Weights of a small GPT-style language model, trained from scratch on English Wikipedia: 15 layers, width 128.
Each number is 128 + 32 x the weight over its row's rms, rounded and kept within 0 to 255. Layers, rows and columns count from 0. The size above them is the row's rms in percent of the matrix's.

# layer 12 MLP up, 256x128, rms 0.0915, rows 70-87, columns 0-127
size [ 97  99 102  95 107 102 102  94 105  94 108  86 100  99 103 106 103  95]
[[157 140 134  88 140 157 143  92 172  91 185 117 104 139 125 145  68 179 122 157 155 166 120  81  98 117  67 184 137 195 114 124 165 129 174  95 124 118 151 102  95  81 131 140  99 117 146  94 118 174 116 120 108 109 139 150 136 150 140  74 119 128 101  70 116 148 118 129 157 122 104 124 159 169 128 111 121  73 131 221 163 111 121 102 118 113 135 133  94 115  67  78 114  73 136 164 169 108 132 126 154 197 172 151 116 116 121 114  75 130  75 149 117 146 166  83 104  51 106 119  62  60 168 120 131 130 156 134]
 [120  96 100 154  79 106  72 122 160 133 138  38 143 166  87 142 149  55 143 115 114 156  91  68 182 116 212  93 169 143 156 113  84  90 192 116 125 170 185 130 126 137 195 171 131 112 134 128 157 185 124 176 100 143 120 143 176 119 142 130 100 157 153 126 167 125  73 119 161  99 157 100 123 148 148  82 105 117 139 115 117 110 158 141 155 114  99 142 153 171 104 173 109  83  83 116 109  97 122 100 154 178  65 168 148 150 177 181 108 125 162 148 113 139 129 134 126 116 115 157  97 100 121  90 171 132 136 119]
 [181 118 116 103 146 210 125 108 145 115 141  89 101 139 137 123 128 147 117 108 143 173 142 142 166 197 144  76 138 129  88 150 186 121  92  67 141 137 139  74 122 103  96 113 174  90 162 131 160  93  89 147 142  89 182 168 139 127 123 122  98 129 161 118  73 103  89 112 134 145 186  97 139  78 142 168 102 148  13 162 135 124 173 119 182 120 147 173 100 185 163 138 111  90 112 106 156 132 107 100  94 118 101 130 152 104 160 156 117 142 171 107 151 155 107 166 140 147  71  97 167 106  99 136 111 102  71  96]
 [115 141 110 103 129 122 104 139 193 141  77 120 129 155 176 102  49 158 142 139 108  88 110 124  76 136 175 102 171 123 136 102 108 112 118  76 126 137 109 124 112 118 212 152 117  70 124 166 101 163 180 196 109  89 109 127 158 144 120 106 101 183 163 106 173 168 136 130  92  88 187 156 137 108 158 118 111 161 146  98 102 187 160 183 120 101  99 131  77 156  99  51 121 125 130  70 169 136 130 189 108 116  99 140 145  79 139  71 142 153 171 145 139 108 161 159 164 141 143 140 125 136 149 115 126  67 164 114]
 [ 97 109 173 159 140  89 152 165 109 156 179 138  46  97 103 126 123  91 155 149 110 149 188 102 162 161 137 146 125 139 129 163 165 135  70 131 130 101 122 118 161 151 164  98 162 101 134 115 199 116 157 126 143 122 156 133  73 132 150 122 169 112 133 107  88 144 120  81 151 132  84 126 147 129 140 125 143 136 199 170 131 101 128 135  53 154 118 117 151 160 136  65  86 164  89 136 103 168 116 128 157 131 112  65 131  71  94 106 154 130 156 167 101 103 125 127 130 166  88  34 147 176 217 129 120 180 122  96]
 [ 91 162 166 129 102 108 130  95 204 143 129 128 160 200 177 188 153 144 148 208  66 149 176  61 152 153 112 101 132 137 106 125 123  91 114 106 156 192 129 115 113 102 145 192 113 109 133 158 126 176 111 139 128  97 107 113  67 127 139 102  70  93 102 148 114  99 107 102 107 195  84 110 138  73 147 133 134 118 118 138 131 123 102 133 107  74 133  69 120 176 137  89 135 158 112 163 133  74 114  85 135 128 133 106 124 104 137  95 149 135 107 176  69  97 133 104 133 150 171  61 144 154 134 147  85 126 190 149]
 [118 134 151 149 200 166  98 138 110 134 192 125 101 128  91 147 121 141 115 107 103 117 147  93 135 125  94 110 149  72 114 157 154  99 132 179 124 115  98  80 133 116 185 122 149 117 122 211 163 127 100 167  76  92 142 100 144  82  88 176 186 163 170 135 121 148 137 127  90 196 115 107  98 118 131 118 109  84 147 111 177 114  86  76 162 169 152 134  91 125  96 120  74 127 133 100 186 111 142 120  94  72 148  96 150 127  93 123 202 140 108  89 189  75 167 170  85  94 134 169 147 146 127 162  99 165 152 141]
 [147  63 113 148 135 175 121 121  81 133 121 133 113 126 159  61 131  93 114  99 142 119 149 175 128 125 175 127  71 103 102  98 163 146  99 148 148 129 123 113  83 170 105 114 179 127 159 134 109 142 160 129 208 132 146 148 147 122 205 197 101  68 115 148 120 128 105  62 132 103 120 160  98 146 140 110 113 129  71 124 117  52 158 110 109 129 217 129 107 100 117 105 151 145 112 157 137 161  73  78 133 153 169  71 167 100 131 108 158 126 133 140 178 170 163 117  97 127  73  88 135 126 136  66 160 132 179 112]
 [156 134 108 143 123 169 127 126  89  94 180 131  79  95  99  57 148 117  89 206 114 119 119 101 120 115 112 132 118 118 101 129 139  30 141 113  94 155 142 125  90 111 151 182  90 150 138 119 109 196 168  29 205  96  96 119 139 146 103 125 146 112 150 167 134 177 120 106 160 186  97 131 105 103 106 152  90 123 127  59 131 153 115 140  85 128 105 110 210  65 135 170 100 154 106 144 133 160 134 142 136 134 179 138 162 166 157 105 101 108  97 125 118 161 145 134  91 110 109  99 108  89 124 159 104 146  92 122]
 [ 87 193 177 125 156  83 137 186 164 119 117 111 100 100 134 128 165 105 124 176 101 113 145  95 136 139 105 114  55 124 128 122 132  71 172 142  57 114 119 131 145  94 107 102 112 152 219 126 109  62 123 119 131 141 109 154 115 150 125 150 139 140 160 107 109 182 184 172 140 132  96 126 168 136 140 120 182  96 176 113  59 126 145 120 155  82 108 179 120 119 122 126 130 156 173 133  99 113  84 151  80  97 152 125 168 150  91 106 131  15 149 132 159 146  87  91 123  96 128 145 141 117  97 122 112  78  78 156]
 [100 149 144  96 190 128 218 125 140 116 153 116  91 146 121 152  98 134 139 123 176 149 101 154 144 131  96 185  71 134 109 100  46 111 123 130 140 104 144 158  82 170 103 132  78 133 133 156 138 106  94  83 144 122 125 153 112 176 185 125 158  79  96 206 123 141 151 155  88 122 109 128 115 145 125 101 155  76  70 183  96 140 137 106 206 141 101 108 207 198 139 162 128 102  99 143 153 109 198 110 120  87 121  95  89 152 144  77  97  87 107 128 126 118 106 167 132 118 146 168 152 110 109 136 113 107 135 142]
 [126 102 123 135  86 142  96 159 136  65 148 131 150 137 221 169 113 121 121  88 150 124  52 160 151  99  96  77  56 128  93 134 127 112  94 178 123 134 136 138 117 146 131 121  88 122 120 151 168 177 135  91 129 121 115 111  95 125 111 166 113 162 120 151 115 155 146 171 166 168 137 127  68 111 117 159 110 146  85 114 106 201  75 221 172  94 157  92  89  82 164 169 138 142 119 150  88  82 125 165 160 138  83 127 170  82 158  92 152 133 111  95 103 109 171 114 143 144 164  89 139  64 124 131 135 128 171 123]
 [127 167 126 118 117 134 102 202 158 126 102 152 156 167 121 171 113 108  74 122 108 157 113 146 159 149 186  81 201 123 156  94 119 176 133 131 179 122  92 137 131 199 131 117 121 164 150 152 116 182 133 125 122 120 120  55 165  98 137 157 155 131 176 130  60 124 119 133 110 166 216 130 116 129  79  99 143 133 129 107 115 135 129 157 186 165 153 142  88  92  94 147 173 114 141 125 143 157  70 111 167 128 172 139 168 173 100 200 127 102 145 150 133 164 129 100 101 178 103  78 131 175  87 109 116 108 165 182]
 [146  91  93 142 105 164 144 129 130 134 102 154 100 144 143 158 123 140 117 173 101 112 146 109 217 104 130 195 118 191  94 120 117 185 153 116 129 162 136 104 168  76 133  94  64 100 142 127  91 139 103 125 178  86 112 139 144 121  99 173  96  90 138 106  76 161  99 141  56 152 177 145 126 164 170 126 147 123 130  64  67 115 196 118 117 153 168 138  96 174 124 123 124 143  81 132 155 116 124 169  99 132  98 151 177 137 117 137 156 139 109  80 151 198 126 206 153 131  82 164 145 150 122 137 158 156  66 114]
 [147 152  91  93 163 141 108  90  91 124 173 164 125 113 123  83  81 159 170 131 156 124  97 156 132  97 103 167 133 199 134 152  71  86 134  80 168 115 137 150 160  90 110 128 154 129 130 133  56 167 167 152 124 129 169 160 109 116 147 130 115 152 116  84 132 152  66 105 116  89 147 110 113 139 159 126  83  93 126 159 115 127 157 170 128 113 101 161  97 128 121 156  87 116  94 215  81 152 127  82  58  65 115 152 138 126 167 100  77 113 114  77 158  98 113 133 149  99 151 175  50 163 153 192 163 144 142 108]
 [139 110  95 150 146 117 114 137 167 122  98 105 177 166  77 114 125 185 136 111 193 138 158 148 135 159 130 123 147 195 138 109  84 130 100 131 181  98 111 104 147 118 104 141 167  81 164  77 158  66 124 122 163 148  52 126 140  59 146 149  95 193 183 130 140 112 193 115 116  91 111 138  90 121  79  82  63 122 169 110 135 134 187 178 157 111 121  91 170 154  71 108 131  89 135 152 101 113 165  89 111 110 171  85 106  72 104  97 124 101 107 149 144 147 141 114 102 161  95 138 154 150 183 143 138 100 113 105]
 [ 87 123 126 146 116  82 135 142 167 156  68 127 132 110 135 148 109  96 170 103 176 171 146  97 123 142 133 127 168 156 139 143 150 114  98  91  72 145 130 123 127 160 178 126 128 116 162 131 160 155  97  49 174 158 133  86  87  98 122 122  67 202  89 195 125 149 145  74 153  83  78 149  96 101 115 125  99 147 159  77 108  85 122 128 119 139  86  85 138 195 110 191 168 151 126 101 149 106 179 158 164 152 165 106  49 140 143 166 131 157 108 142 161 101 151 184 131  75 134 165 134 112 127 179 128 137 139 147]
 [137  94 147  94 114  83 145 127  71 131 112 147 139  91 170 115 184 135 105 177 181 108 143 137 158 205  82 107 117 107 129 130 169 147 144 116 148 136  89 110 121 121 150  76 143 112  84 118 109  95 169 134 119 122  92  80 166 118 136 123 112 110 105 122  91 140 133  87 152 116 184 192  82 155 129  86 112 113 153 133 131  49 107 201 150 131 179 127 103 199 144 156 138 180 147 196 165 121 163 179 162 163 179 150 119 129 100 138 130 195  67 144 106 118 136 139 116 156 146 141 115 177 130  72 156 152 179 145]]
# layer 12 MLP down (transposed), 256x128, rms 0.087, rows 70-87, columns 0-127
size [ 94 100  99  99 103 103 100  93  99  92 112  83  97  96 102 104 100  93]
[[ 98 138 140 102  97 177 136 117 144 135 138 156  97 168 128 154 185 115 114 150 120 150 180 150 167 166 150 131 106  80 126 141 134 125 204  77 124 157 108 167 179 111 130 141 132  53  96 190  79 115  73  88 124 167 157 137 115  75  86 158 105 118 163 116  85 165  91 155 144 114  81 142 133 151  67 122 170 177 139 116  85  82 179 140 126  91 149 157 102 136 146  67  95 168 118 103  98 131 139  62 114 106 205  42 195 123 134 121 120 141 146 125 146 100 144 121 140 131 143  99 123  99 150 110 168 129 119 129]
 [139  51  98 106 154 135 163 194  83 120 112 132 151 166  90 119 145 133 120 133 151 175 155 172 157 130 122 107 123  68 134  90 173 108 147 155 133 209  84  86 178  67 100 136 105 148 101 167 154 133 107 175  90 120 176 137 110 182 107 110 117 165 103 123 122 134 143 128 205 127 141 142 108 151 142 103 124 128 191 127 125 121 142 157  95  38 104 172  73 121 122 130 116 130  94 139 125  75 145 135  67  88 102 167 153 114 109 170 139 140 107 129 105 162 122 113  97 154  73 161 107  88 105 206 143 135 130  92]
 [173 162 122 126 103 191 110 115 123 112  96 137 118 140 141 159 151 107 106 138 121  99 137  95 116  93  97 164 133 105 164 168 138 142 165 200 115 141   8  62 149 141  87 174 156 124 103 110 101 148  97 123 119 120 155 123 130 211 130 164 134 132 139 136 119  65  71  85 122 116 133 106 142 122 110  86 102 187 180 114 114  54 139 136 134 131 168 109 112  57  86 113 175 120  91  96 130 124 131 126 152 162 114 122 151 138  81 166  95 135 127 113 140  77 104 174 100  55 189 116 102  98 153 112 132  96 120 145]
 [142 110 167 104 139 165 190 102 102 157 161  83 129 102  93  87 157  93 118 156  61 133 137 117 112 146 121 123 160 123 111 178 126 129 123 160 140 224  68  16 153 141 101 149  99  85 101 121 131  73 127 154 164 108 132 155 145 188 112 112 104  96 159 113 120 112 111 177 149 143 108 103 126 121 106 126 165 100 135 123 109 181 157 128 157 150 112 150 137  91 115 129 160 101  84 158 114 130  95  76 127  66 175  93 125 133  99 117 144 134  66 141 112  49  70 142 104  91 178 147 142 165  77 128 130 101 106 108]
 [161 181 138 138 157 151 100  78 181 141 138 118 113 132 127 154 114 165 107 104  88 137 102  86 102 115 129  94 131 126 154  92 155 167 123 122 147 107   7 139 154 105 121 130 137 118 107 177 102 128 145 174 162 171 168 116  95  90 212 127 158 131 119 151 125 208  96 187 114  99  83 124 105  74  88 115 177 127 104  55  62 169 127  91 137 105 128 143 143 179  98  88 153 101 126 131 149 113 104  94 101 120 146  97 128 158 138 140 155 160 155 106 135 167 192 171 162 110 136 146  81 153 107 121 134 161 148 163]
 [173 141 113 141 179 141 162 146 148 106  93 101 119  94  60 132 126 100  90 118 128 127  85 119 106  81  92 147 145 186 142 122 104 146 141 147  82 127 127 156 162  68 115 114 222 118 161 123 147 123 148 131 116 152 171 125 129 202 125 101 109 106  74  99 145 164 127 149 125 136 127 111  97  22 131 101 145 165 182 110 123 186 125  88  95 100 172 134 127 164  74 160 170  80 108  99 105  88 103 116 162 138 154  99 127 136 118 116 162 134 148 110 122 143 120 149  66 196  86 121 158 146 112  98 134 169  69  72]
 [ 83 203  66 131 104 146 105 148 140 120  47 158 168 103  80 182  74 181 160 133 151 125 114 130 141  94  86 124 164  98 111 107  83  97 139  99  86 135 157 124 102 158 106 155 104  90 137  87 210 161 132  86 107 112 186 129 144 102 110 163 138  41 146 129 150  95 129  90 146 178 162 130 132 143 100 139 145 130 118 141 142 117  78 146  97  97 185  73  91 130 135 108 142 131 185 151  75 150 134 138 114 133 115  93 127 131 112  81 116 104  91 166 158 121 143 112  97  88 134 161 149 145 123 165 119  47 111 100]
 [171 148 125 138 137 119  90 111 185  95 137 159 151 127 147 138 156 191 104 114 154  97 135 161 128 132 142 109 102 146  86  67 120 149 126 128  51 150   0 107 104 142 151 106 143  93 113 130 140 116 126 132  71 107 110 116 143 114 136 119 186  78 117 131  70 123 150 120 162 120 149 122  44 178 152 150 123 169 110  86  96 144 126 129 156 154 126 121 124  52 102 178 108 101 131 130 134 152  99 138 145 213 148 129 163 132 110 105 110 154  94 139  82 124 163 163 100 115 173 162 145 131  76 152 157 172 100 157]
 [120 121 136  79 112 163 123 166 192 170  86 103 145 117  95 111  85 132 134 162 159  99 104 133 132 126  77 125 138 177 162 122 176 171 169 165 139 132  63 121 171  80 105 178 132  99 109 108 145  94 111 152 116 193 136 176  96 162 152 107 127  91 103 128 171 101 215 108  90  80  90 123 162  85 138 112  93 117 184 116  97 168  84 118 110 127 110 163 131  77 102 100 139 117  97 114 163 116 156 176  96 161 104  73 121 108 122 145 126  94 137 184 135 145  78 192 109 101 106  84 144 117  79 101 107 144  82 161]
 [104 115  83 103 164 132 125 143 139 100  90  80 128 129 154 137 169 137 157  99 127  77  58  85  94 120 162 106 155 148 107 117  79 126  76 143 159 129 128 183 147 108 146 160 200  92 137 135 137 131 100 157  91 132  82 116  86 137 146  65 104 119 150  89 119 106 135  64  68  93 129 107 140 138 170 197 115 177 131 121 127 140 142 144 205 136 146 140 128 108 100  39 148 153 180 137 114 188  98  79 156  91 144 135 171 114 178 126 136 116 124 190 129 144 155 153 157  94 151 111 148 128 112 101 171 110 130 204]
 [150 133 189 183 126 141  95  55 128 110 120 175 140  84  74 137  99 110 123  93 114  94  83 134 116 161 117 100 139 142 111 107 141 125 107 114  77 158  61 194 154 173  79 161 155 122 119 112 101 113 118 119 164 108 123  83 171 110 124 125  93 107 123 145 138 142  77 141 103 130 107 129  60  43 113 119 132 126  76 158 153 131 112 108 142 142 133  81 137  86  92  81 155 163 189  95  54 112 173  92 108 101 137 102 116 112 124 113 169 200 103 146 184 158 105 127 223 104 113 129 124 133 127 100 118 145 137 132]
 [156 155 183 103 102 157 155 128 173 156 118 145  96 111  74 118 129 121  72 146 123 109 117 133 171 148 107 140  90 122 157  97 115 165  97 160 128 191  21  94 122 130  44 143 104 124 147 129  83 120 125 152 134 114  90 123 115 110 145  99 107 135 117 136 141 121 147 125 158 185 163 142 181 117 123 134 204  99 122 153 122 163  96  69  69 163 146 148 165 120 165 118 133 140  97 145 148 150 122 135 116  55 146  81 200 146 134 117  87 134  82 161  81 111  95 129 145 131  71 105 138  99 147 179  72 107  66 143]
 [133  79  80 152 110 143 183 115 180 170 167 104 141 103  64 144 125 153 128  46  78 141  84 125  99  97 138 157 135 130 122 120  98 127 108 187 101 151 157  54 165  90  94 157 134 144 158 150 110 136 128 140 110 129 148 162 151  56 115 162  80 114  65 161 107 114 101 111 166 138  81 136  89  93 171 167  68 110  99  94  97  65 112 101 135  99 182 140 143 114  99 100 140  87 157  69 138 160 119 112 131 152 116 107 135 190 119 151  95 169 123 179 129 103 140 115  72 102 143 155 134 114 154 131 116 193 142 143]
 [110 148 149 113 151 159 131 156 163 156  94 131 150 176 121 146 162 179 157 145 124 113 145 175 109 142 154  92  79 131 128  81  74 100  81  58  20 117 144 158 136 138 117 103 126 115 144  71 114 123  79 199 119 144 111 161 153 202 102 104 190 128 120 134 128 108 125 135 161 114 149 189 153 123 151 103 125 115 152  76 187 108 144 148 119  98  85 160 164 114 124  95 191 152 143 142  72 164 121 144 104 119  94 107 104 131 130 168 108  87 195 136 109 100 110 160 135 105 181 137  72  90 102 137 155  81 139 115]
 [ 88 119 168 124  95 121  53 100 126 151  61 117 147  87 126  99 225 109  81 119  48 134 143 104 151  97 121 176 136 113 124  92 149 108  90 134 179 106  99 106 117 122 128 116 146 133 141  84 177 115 113 119  99  93 144 111 120 122 111 171  83  96  92  83 135 144  89 113 118 166 137 111 140 149 101 176 128 155  70 133 111  97 155 144 105  96  76 128 122 148  52  90 219  97  95 129 125  84 132 158 157 126 123  97 141 144 128 109 106 114 171 143  65 174 173 173 164 103 109 151 122 165 132  93 129 189 138 107]
 [161 132 172 164 145  91 114 101 137 136  96 112 145 115 103 143 110 154 155 144 136 135 103 102 121  56 140 132 171 130 120 134 131 147 169 158 125 135 209  89 169  54 138  71  77  97 109 127 183 138 159 106 125 166 110 104 149 152 117 184 140 122 114 131 128 104  85 136 179 115 152 134 202 140 164 129 133 122  89 117 144 132 100  94 140 125 112 150  96 150 137  92 164  71 186 127  54  72 114 135 133 143  46 130 111  91  66 149 201 155  96  96 108 114  98  78 166 158 146 121 118  82 171  76 133 108 136  93]
 [116 116 158 107 104  75 107 112 134 164  81 105 111  58 153 113 160 100 104 155 106 114 131 208 182 124 131 132 114 183 181  99 106 111  87  80 173 125 195 129 128 137 104 148 136 114 153 135 109 115 139 140 117 158  85 132 128 165  81  98 113 114 122 100 133 138  51 123  55 178 134 110  72  82  56 139  88  99 151 154 177  90 111 156 149  92 112 124  98 111 142  83  71 189 152 103 159  72 145  84 110 109  77 120 144 157  85 167 147 124 122 171 101 112 120 123 133 108 161 152 130 171 152 178 125 113 105 116]
 [126 121 116 141 147 143  49 153  98 138 149  75 122 125 126 128 136 127 127 113 104 173 148 134 104  99 130 120 142 140 158 108 108 114  74 141  99  82 229 146  86 175 113 142 185 126 154 143 119 137  63 134 138 165 145 154 181 130 203 196 123 101 137 154 199  93 161 124  58 190  96 126 137 153 139 144 162 148 152 139  90 159 102 119  67 102  93 158 153 126 104 167  85 120 163 173 149 154 149  81 131 123 165 103 189 137 156 111  76  97 149 142 138  73 121 115 135 162  86 164 161 146 116  95 122 113  92 102]]
# layer 12 MLP gate, 256x128, rms 0.0962, rows 71-88, columns 0-127
size [105  92  91  99  98  96  99 100  97 108  82  96 101 105 106 100  92  96]
[[126  83 190  85  83 114 131 100 129 133  83 108 183 188  98  98  90 136 164 115 130  91  93 117 182  94 176  98 160 119  81 105 196 134 150 140 103 108 175 122 113 128 161 143 111  75 136 152 167 114 168 110 146 101 161 157 169 105 105 106 137 118 168 201 138  67 136 136 133  88  91 105 128 102  97  80 133 121 102 145 104 122 127 146  92  92 152  88  95 151 162  88 127  89  98 124 128 109 135 107 119 120 121 112 173 131 135 147 144 106 184 235 115 166  92 125 163 196  96 126 139  91 141 135 119 149 106  55]
 [ 82 175 140  94 165 108 118 128  92 136  70 174 130 172 153 175 118 110 113 151 127  58 148 185 162 136 116 139 103 166  89  73 123 171 175  58 149 137 143 131 168 141 140 134 103  98 162 104 119 148 179  72  76  81 137 212 108 110 179 121  77 109 155 135 140 133  87 108 142 133 165 119 117  94  92 157 201 122 119 137 154 129 123 136 114 139 125  68 108 174 143 112  62 114  96 132 146 133 119 125 127 141  59 140  83 170 131 121 117 129 162 207 181 128 106 117 134 127 117 138 140  71 100 112 110 103 100 149]
 [ 69 127 193 145 136  90 173 141  96 197  89 103 114 116 167 101 108 198 113 108 151 136 177 126 145  90 153 111 113 168  94 134 130  60 156 102 129 108 125 158 132 103 118  89 132 152 129 161 150  56 139 167 135 141 127 118 130 210 192  98 159  94 136 106 144 141 102 143 114  95 105  96 136 146 175 118 176 116  93 152 137 111 170 153 160 210  65 136 141  98  68 136 110 102  99 138 102 118 105  99  95 123  71 101 176 178 118 154 140 150  72 175 145 104 121 153  94 114  92 132 149 102 132 105  94 154 122 174]
 [117  70 143  97 128  94 115 146 122 109 107 133  59 152 107  97 129 145 165  91  68 150 122 115 162 142 133 141 139 154 107 164 185 131 123 122 180 177 157  56 171 121  92  85 128 155 130 136 102 136 133 126 166  66 161 129  81  57 150 123 156  99 103 109  72  86 144 176 151 128 159  99 151  95 104 138  80 162 152 142  92  86 108 185 106 104 152  83 151  97 109 125 122 101 136 114 138 147 106 121 209 109  96 132  73  64 165 172 129 122 137 122  56 165 145  97  82 134 148 111 143 121 144 176  57 121 117 123]
 [116 130 148 185  96  53 179 109 140  78 146  76 149 123  98 132 113 148 109 166 166 130 170 131  92 185 112 159 137 138 117 113 159 126 124 183 160 149 108 100 120 165 183 154 148 176 186 107  94 168 174 159 171  85 106 149 116 145  86 166 161 116  93 126 108 156  67 122  73 141  87  92 153 118  91 129 134 153 160 138 124 134 116 159 137  61 132 157 110 104 171  94 152 118 122 127 205 104 111 121  53 119 132 105 168  96 164  72 136 162 113  96 145 158 142 134 136 134 142 130 204  99 164 181  90 125 131 158]
 [200 112 136 130 149 126 174 127  89  76 118 103 124  82 139 107  87 145 178 125 144 128 175  91  76  94 115 162  99 174 166 195 113 184 125 116 117 124 141 145 168 137 102 108 172  90 170 146 135 122 170 123 128 117 130 137 183 214 134  97 147 107  56 145 180 141 139  98  94  52 111 107 128  83 112 109 129 132 135 140 116 145 117  83 137  74 119 130 205 121 155 181 148 129  63 170 112  72 116 118  79 143 104 115  88  58 121 139 127 122 144 131  75 126 132  86 135 123 177 101  96 137 147 106 157 138 113 125]
 [116 123  93 185 103 124 178 167  96 144 115 174 134 119 193  79 167 142 146 191  94 117 113 130 111 126 118  88 100  55  80  85 124 124 141 147 157 135 161 110 103 199 148 137 116 177 146 153 124 108 109 168 185 157 152 113 155 150 139 173 139 125 123 125  95  72 119 174  66 137  40 126 110 116 122 116 138 130 141 162 112  80 153 114  98 138 124 144 122 150  96  61 136 154 103 186  99 150  76  73 118 102 114  91 145 180 152  60 127 172 152 113 165 128  87 140 122 105 163 174 149 105 135 145 127 123 128  63]
 [173 105 148 130 114 127 110 111 184 110 115 133 125  64 150 147 171 123 122 123  96 115 127  78 148 131 115 115 153 133 113  98 116 135 172 151 132 149 128 169  86 142 146 155 105 114 177 123 197 164 143 103 165  85 141 106 133 133  97 170 118  80 165 198  94  86 154 121 111 145 161 144  76  90 123 186 121 148 145 112 184 127  96 142  88 131  76 112 191 152  78 111 156 130 123 120 198 165 125 227 154 182 134 140 166  88 150 129 223 106 126 134 140  97  89  74 125 142 127 151 116 157 103 162 104 112  91  83]
 [141  81 129 116 121 107 155 108  97 175 126 149  91 124 176 128 102  88 139 185 113 134 134 105 142 165 136 115 147 152 108 103 135 160 157 130 121 125 188 135 134  81 167  91  76 150 110  99 165 158 105  77  96 205 135 190 104 221 167  87 166 176 148 122 112 130 101 123 160 113  27 150 142 124 115 111  91  67 125 167 121 153 168 110  49 127 127 116 198  79 114 155 112 122 125 173  97 158 103 107 133 128 113 122 132 156 140 193 136  99 171 115 165 151 161 118  99 103 117 129 145 113 104 106 134 162  78 104]
 [146 160 145 102 118 128 162 117  81 142  92 125 134 145 105 156  97 176 160  89 162 169 124 139 126 155 146  88  72 122 128 117 158  85 153  71  98  60 174  84 106 199 186 122 149  84 146  89  99 100 135 119 135  99 157 115 135 169  95 143 149 100  75 180 147  80 117 122 139 130  97 169 153 118 100 142 133 137 166 173  71 155 156  61 122  57 159 144 117 157  96 133 116  96 166 142 172  73 129 139 139 174 148  97 101 127 112 170 132  60 181 165 114 118 126 131 165 170 163  88 123 134 133  98 164 124  64 105]
 [146 181 113 117 180 130 191 118  78 131 151 190  90 173  65  91 127 125 139 172 154 117 112  94 137 148 148 126 170 169 132 146 165 145 109 152 125 121 126 219 126  70 104 110 153 120 170 101  99  81 153 131 112 188 126  75 123 173 122  80 152 132 147 100 119  89 132  86 168 165 162 138 150 138 144 109 122 105 197 102 150  78 118  99  83  99 140 128 170  92 115  99 128 173  47 160 128 111 147 153 149 130 100 130 109 132  79 158 169 168  89 170 157 185 127 110 117 138  95 138 122 151 147  80  85  99 160 136]
 [175  76 157 131  90 151 173  72  71 100  67 164  89 156 158 103 141 156 106 128  41 149  18 117 111 105 143 197  72 196 121 130 132 104 160 136  86 147 167 167  87 142 123 153 138 100 129 110 126  94 135 153 116 155 126 143 162 134 143 103 104 155 126 106 112 145 106 127 178 133 117 101 162  84 136 108 189 121 141 125 149 167 119 142 158 155 160 148 140 155 139 172  83  94 168 145 118  69 110 162  87 135 156 108 138 103  69 114 158 147 158 134 130 144  96 138 140 156 138 123 148  97 178 152 140 132 114  53]
 [ 85 118  82  91 138 103 116 138 132 143 156 109  95 115 140 128 198 148 128 125 134  70 136 148 101 127 236 125 131 160 138 114  95 160 208  87 146 112 155 173 106 113 129 111 139  56 134 143 151 123 102 123 122 142 161 139  91 144 104 181 141 144 104 115 174 105 141 107 128 205 145 148 112  58 122 148 134 119 203 124 171 136  99 176 166 183 140 143 155  89 159  96 161  90 126 109 181 169 105 135  94 154 144 155 136 180 184 175 152 166 111 139 159  81 116 123 120  98 119 147 147  93 122 163 102  63 115  94]
 [160 146 174 122 126 142 129 131  76 124  50 137 115 101 122 128 116 152 144 128 132 113 167  87 132 106 102 186 142 144  89 109 150 187  96  65 102 100 213 145 105 103 124  77 112 136 187  96 111 142  67 123 125 131 167 153 164 113  77 142 106 129 174  95  91  74 204  65 115 167 112 101 149  93  94  96 128 159 139  96 133 103  99  86 118 112 113 167 119  97  49 120  89  81 127  96 105 209 140 117 144  87 127  99 107  98 160 155 153 122 155 120 156 137 131 108 109 174 117 153  96 134 179 155 158 125 119 109]
 [133 106  93 154 145 145 151 117 132 151  38 160 121 151 140 138 192 137  98  62 126  52 148 137  64 118 131 205 138 121 126 141 119 128 153 103  94 143 133 111 156 156 136 207 172 160  95 126 101 142 128 175 137  87 176 139 104 134 185 154 114 126 101 218 155 143  79 148  97 143 116 147 148  98 128 155 147 101 143 118 111 156  82 107  97 181 123 109 148 102 160 142 100 156  83 123  76 122 119 169  98  90 183 129 124 146 193 167 157 109 155 123 120 147  84 114  96  79 112 138  87 139 148 157  77 129 103  83]
 [110  86  79 116 152 181 169 180 103 169  96 135  91 159 176 119 135 163 131 140 101 146 154 117 180 157 158 109 131  79  70  96 143 120 139 162 182 107 162 124 111  91  85 109 166 153 104 118 121 150 116 141 115  89  92 166 126 106 109 139 196 104 155 160 120 157 148 117 148 116  37  98 188 191 169 106 187 130 105 171 162 122 129  70 116  89 118 127 133  64 136 154 156 135 182 160 120 128 161  40  93 150 160 100 133 120  93 130 123 111 147  88  87 112 123 137 142 126 159 141 129  94 150  60 102 145 103 137]
 [ 93 126 136 160 152 117  99 122 161 103 147 111  88 167 103 136  53 156 108 163 107  94 111 127  83  74 104 153 185 149 140 140 128 126  98 132 120 119 142 132 104 141 111 171 197 162  96  87 121  65 112 122 135  83 184 148 103 161 124 156 142 135 161 133 128 126 116 119 108 187  94 137 147  90 141 108 141 191  43 122 133 179 154  93 143  83 141 125 123 105  96 113 108  92 148 168  90 111 218  93  60 185  80  69 173  87 134 172 173 154 155  93  83 122 179 131 124 110 103 135 121 123 121 133 139 107 110 165]
 [ 88 130 131 133 136 111 158 132 140 148 103 129 100 107 126  87 174 134 157 150  89 151  99 110  75 159 141 200 112 142  91 113 108 160 160 153 154 156 154 157 135 146 125 138 115 106 160 216  97 166 157  84 125 106 142 139 134 247 134 151 120 106  88 146 144 103 132 118 114 110  67  79 128 122 112 158 135 137 120 109 176 123 141 185 125 120 135 176 145  99 105  58  66 105 108 182 169 196 135 105 138 122 145  88 109  98  88 118  95 150 182  85  90 165 110  72 159 125 122 131 176 113 144 132  96 159 111  61]]